Part of a small language model's weights: 2 heads of 64.
Each number is 128 + 32 x the weight over the matrix's rms, rounded and kept within 0 to 255. Layers, rows and columns count from 0. Numbers have three digits each.

# up: layer 6 MLP up, 512x128, rms 0.186, rows 476-511, columns 64-127
# down: layer 6 MLP down (transposed), 512x128, rms 0.1, rows 476-511, columns 64-127
up476:123136177139141087113133145175116215162151134133132170099198093136146148094131108129173149169069122163055143131118144108094163087116126150149172107061115099158140121144146122092139132109168089
down476:162135180129093145083143143128146121139097135103166156153121131135143134097136108081121138188157192104093114109132139148120117111132145091099096078164147153105099127124113072146091162187125124
up477:154172133167157112077145181118100189089129104075163141100086099150191156093106119124132148166096098071109139096115141094166127027133161108108125094123110117101090096150154130148128133108094136
down477:070150103090135121092133113133158082123121106147100084166095182113149142042156141151087134116162129097081144203108154151129123071091130145119146108135041157118074128083120170141174142142164159
up478:130105139200142128150125113090221047142102120120180167095181173121100132106135122173165097116100150147124108139153115143107100133169098110090081068061151188136126165114181150180126120106125111
down478:160128163123122109066100091123144138109128099132180088150074103159117076101124114147110131170206122132058095138172183144074188110090054155110059181139133104137112109198147152146126122183179156
up479:143113124133218151104125130154170107134174141150155084122047199146148194094122115079099122131117114129076096190099147106107098076130151053089129150122137092140115164104092150129138184128125161
down479:127102099140153084117143121128109138115109141152156061132114134105110137174127147151125129155111167149139131113106153167167146089182076146112130102064080124132167149136141129125154057083069142
up480:092096101132163121149118141125143161121145165108181157154128161065138098112109146115160162101117127121137158104142136109079101069147164149090119155133183097118116164120108178066132120142077127
down480:101116161211144040113115092115107137117105121127147114130206101165112122142187092120112103161121098133154162128067106126183152144115159094161118127190096154101100139146174120145175142126102124
up481:122139103119095131104104068136203186131084135200112100162142168174124158131143137125095120090163135081073114144178157103094108071165133109118084128146139072129070155128115141127107182081123177
down481:115147113112161139095148147170087142112121150157082115143128078108124096125148135149140131181117095123130106089091140159103150166130136111102199132145188172106133183133087198068176052127125114
up482:126170098168067129127124139189151072144131102049144114194143110135135152081115137123170148154077099061125123089147119161125121050139102150191156100091148082126096172137122093126116153163142137
down482:096118130148150135119124149111112142161122099117151107134158165138112125117132111212147117118141133152183151129115130172185173144120162138064154165120123147123068114176141120124156111131171099
up483:136115072112128118179128091114098028130114191149136088140110155070124112129144081190169146179138087145118123116156139167084148106162149114143098151108064139074060105099158197071144139133136124
down483:131152130146100161116161188156027081122135118107161132092079148126151089107113159139152098084137139077115157164081124035109131100167101189107148123147159168170102126163156091127122079160174108
up484:141113103119085147151135147079157179154163159081148103136139082143119104104158138107110084131136092093091106126154168094155144150146108136163150214105160103116076110145162096107080136127132118
down484:139139119120143111140110138110090095160096124146113145123124138162168139075134138121124100100124144116202138121149116131145094122111104107125102099064115118100151137142129105162143149133135073
up485:073147053155138133128138136161152123161139100132111160106123165140174111088073129161180178142094156106154131135166133072114088112110135183152119170110154140051088151091147163135152139074140139
down485:098150125095130045158133127174111170104128083132131081170158139077086086089182105152066164150110156129099126152122147139087143123135103086145109190117119097154109063151130139111091151132173143
up486:175181155127159115176117097135159155146110103135122111090100139103116183171120128091137095131127153136091082124141127105091130124059171130181112153068144130111140156149160163119148197172067099
down486:136162130139069146153108164150136204078098077186124127173096134106132095160060155120156104094149132081155109063151100101115080156133125165156147147052181125145101139169144170094052101147117187
up487:120112142132067146101054164112146125088159189158146147175106132118134125123124190142210143146080116239140177077149112122124120112119091094144184068111111162131114146122154168179113123172123205
down487:071097200117147126117159119113119151102121246095080105129096138138089136111133110153177079114182142172152140099133108223118098121144128136135077091136102110136179126092141156105147157097069058
up488:164104105135107135071110119095050070151108139075119119117089175159174129178153050149096103121101033124105135165161109111149166079131153168115141182098118129157053192169180072108166178173146111
down488:072150181177106063124119131148148118149093181132148213085120067174187116097130126106061168118143161105136129114121092150183073042172107085101105082162119125120142138147051122129116178128105157
up489:068139089121096141165090100114124122148112106119127098075097170164193143147172097147017107130141111153126109139155160138110170144164148122104145080127144158142123088145120162033139105078126123
down489:151137114089158121185113079138120147081140118115128210139118145118087134134141112100074161134182189119131117132123169169094140138121141126111100113151118149129088157082117148156129102160142147
up490:122089125140127178057136113111135147112111087130136119142097193109159095115147094134158166141108136111067147140138110119120119112084100118079132109140134161144140151095127139128121127119111104
down490:137122165138122151103127164141125115168158111142126166147085093158147108124176100120159134135156144129134138151158101110158139173166107143115099123079127125106135189187124100143115091101134116
up491:100160081189101138161115180165124115156115092165179170145093167136081122142166128118125100142114154143114072131131085097180105121146151149144131108151190119115144112046168083212170086098128100
down491:162115106118143125121073154114134129098107112124111147138123082119148145151171120123121159147171166128113131100114095151126143115098197048110140132103146164125165116167131159100116105150146113
up492:172145113160104115125135168192128143124169187134093148086124085146089120145084120152118160111142152180111145084111125121120144142119154142155154073093138156129099154136104058161130085125137129
down492:107139092120131140095100148159078099061177105150111170150124139167138169141118180177087107140136137062107078094153079122135203146153086108099186137128140123112093094125093121096149113173142113
up493:148112171135109144165097083137124169115156075119137139183143124131091116101098122097128098123121086186122165136088154137081090116105113136173113155133153158145109145146126072123139168158179112
down493:146169108095105121100163120068113106126159125115157116176116115134126165079178097094108143148170127129120101092169131142144162108114172103095105076154167094124135159178098119102142101103105073
up494:164122098078119126142080175149137084101103102138121110185105106085134128149112142160086105191094132143140118153119173120176092156117115107120098090150142162110095112191141144116136078119180111
down494:157156134149151141075110128191097120137147129095158136116146174155116136121137164091120066140152158149175159129108112099129115086117133151134143050138106152115167065141105167091162081159110167
up495:168141066132110140104111122075181119151124106095123161123153173161111206094111106091143071114192165096074131123084103098129118142102162101168123106176143099095159164135152172077101166117162107
down495:129198044143183109125102157168158111171171157078142114051178141197098072125145152067113135116221178102090135090117183123079068102148100120088155143193147139140169115076075159120115139121083073
up496:155036133117108075096149159145113127104147167109117146123167122137096141122197066152150144131111097144133137112140109104149108123132139101173117114139049126065159073121141138127141178136073113
down496:057154226160097148119164116144175095134095128137102179101117111156091067165116114114129066113137138092125164139134170148156100129224130117133152064146111072132190167130083093122206121161128102
up497:163105155090156139110142123193164142225125128129119146051127130081082154136148109194166118175109078074096205151089109140062106138126179152138110092132166133105160139135152145119183190135096142
down497:059109101132060083149171071081115137184153084056182144169150077114061090158165102160144140143164132125126126130148105136169145183106179169216136108086069108085126150168214116140110159080137163
up498:136111138123182109167069153130106166151171148135135155152193126141100128137094088164163135085166157129143125147135109107129063140150134131111086138103102124105095142102143143090159109081135108
down498:080104136155147151142111126088102157077070180076114089181132111167131091105065123115121135128158115109134106194126142177105137102096112187129180048128084165133142132120103107185123149094123129
up499:138131096083109138119168105104125123137121188166166163167123140131152129129146112117136142193120105131084061108163080187159162154112117132195163153109099139104150146168204139062189143099159143
down499:111094148119131147135095144079063140097120110097113201132087174147137124102106124143187134108115179081135142146159149104095115110070121137098131109132165106123098152113094129111156108137127130
up500:114098093171139135095151078103128148176159153107107089122142166169133107091197040155110086119107126103114103165124160149109073161187117109089159147184164143174106179187114096090129112124201122
down500:062143161137095135167101083160129172074109208093073109126130146148094215115094089127154104240119083062133226104167135176188074108147086048099105154099087143118127080129149106131114169139118163
up501:132093168160171134164088120097098130130120140107144070100146153079115102128130145078081083169164131131162106160146177167178133171088098103095104164183126154109152091153127129111108099145099125
down501:143138124078122138105113121144106166111096098122125144109097068137140091074160071092186138168086097137156175136138101112153142079129135138146092122056158156124098149150091139134111150139094164
up502:073106077066175121075171157154129139158085118100136121118115126118170105115127153141141097137138132164106151145138132146169121079120129093070103068129084160116095195119186070115108161197126083
down502:048110137130088106165131130090184165086130093126174057158107153153077090124057148159123072187118115151061136103151131199154106140109123179135209140183117150115179091122162107162171091074120145
up503:138204154125128075139091144135120097171130106150161115113135144149156069137094131147092153112115158123044183136168152116177098063161140116094123060109205128100171154136087136094164110109142107
down503:152078125128138123094181189117169057182150179138114162110129133119104141071098091116109133075150119149148149138132106168095176123125044110091092173094176167128085123103090115180153123108142154
up504:153063152156118124191083108122144151161095100145160110134153213138138126057102153132106107143165098138118093042139140124100115126188109160131129156095121111150130151121133071136102135074109115
down504:084089107138142118172100190162121105155168144151131143121052147150134153093100146120122095123078111148180094125190153129127153094116122131117131083115133084110139173122152187141146140183109086
up505:166154105174062154117109156146122114072131098089188063118105215159159126179102169122113189108111129077105136162135108097114115120132117155112135165081183162147128111095163108103101124138156079
down505:129071146140149135138209141108081179087073164083104101187146126127132153143131132157137129152089140065126066142080137117133176111114181127153116090134109134147114145129160133108126105146100070
up506:085172120154114136157076118123125122110138077158100111153114121139114145096132157142115164053156182160113165145059119130112112069135118071077218120122158210171109102109146138134101145131150155
down506:135158112131116068114135087209121151158124124099084118158135139154123167154151082129134090138132141208134075138095139091129094091112112074126071120082161127154099102124125119107140155081114133
up507:143159110170114154119138069108081103129163146063135139140144171121148113167108104152101067159100109129140148138178153096062109181074136144200092127078135103138123120149122116125149128051116117
down507:117111072077151171131112120158103169113109100091142108149129137137099099121039122170163078124204130137134209137101139171162138159135095128124151110128152118167128142116166158110134111124107143
up508:133128123111094142140186108099128079121163148140125115127097142134119189106115103098163132129157148108162166127129124159139083085166149187099097126192085121102113105185094098123127095137093127
down508:099121138139144168107090144144167107130109145101140119094113135143103161159085097127121099137062124164096107138106121161110156150114083126107096169116152141124128109097178132127118101086148159
up509:139149158153136099121081192122142126117153102125156184130124167077165129149158112124104188084117062167188072122081104142097123090142114132201070158093130119111116116161192099125141147192102140
down509:126106163081147133148081113089132113116112135116131164112170119104097098150126172126140105206128136136153135127165140123172159138123206111075049113165098081111096100166082126157084093160108096
up510:141055135106133146128145130128161084129188152132126146175091158156072121117174139163074125101121098168146148217108101115088116144122138111115155143154158147046111104090168136115143154067070119
down510:110128121130061158099115108126112088099089116182124094110187181152120155084139095134175140116163136073116028099115153116132134112096128170133093097095129119102119140185142128124152097139118132
up511:144072160095156131145168143150156137125114128100110107185110105152133211113158099138111061147167197137135152102165049124074151122137183098128095164139138132155131158115121119113138141109134111
down511:065084077137115149074137124128114129137087110057157187122169124159152120128169122170153158092131103145140155118140114180117131094140154150160160125085150131123167110131106114144144140119130152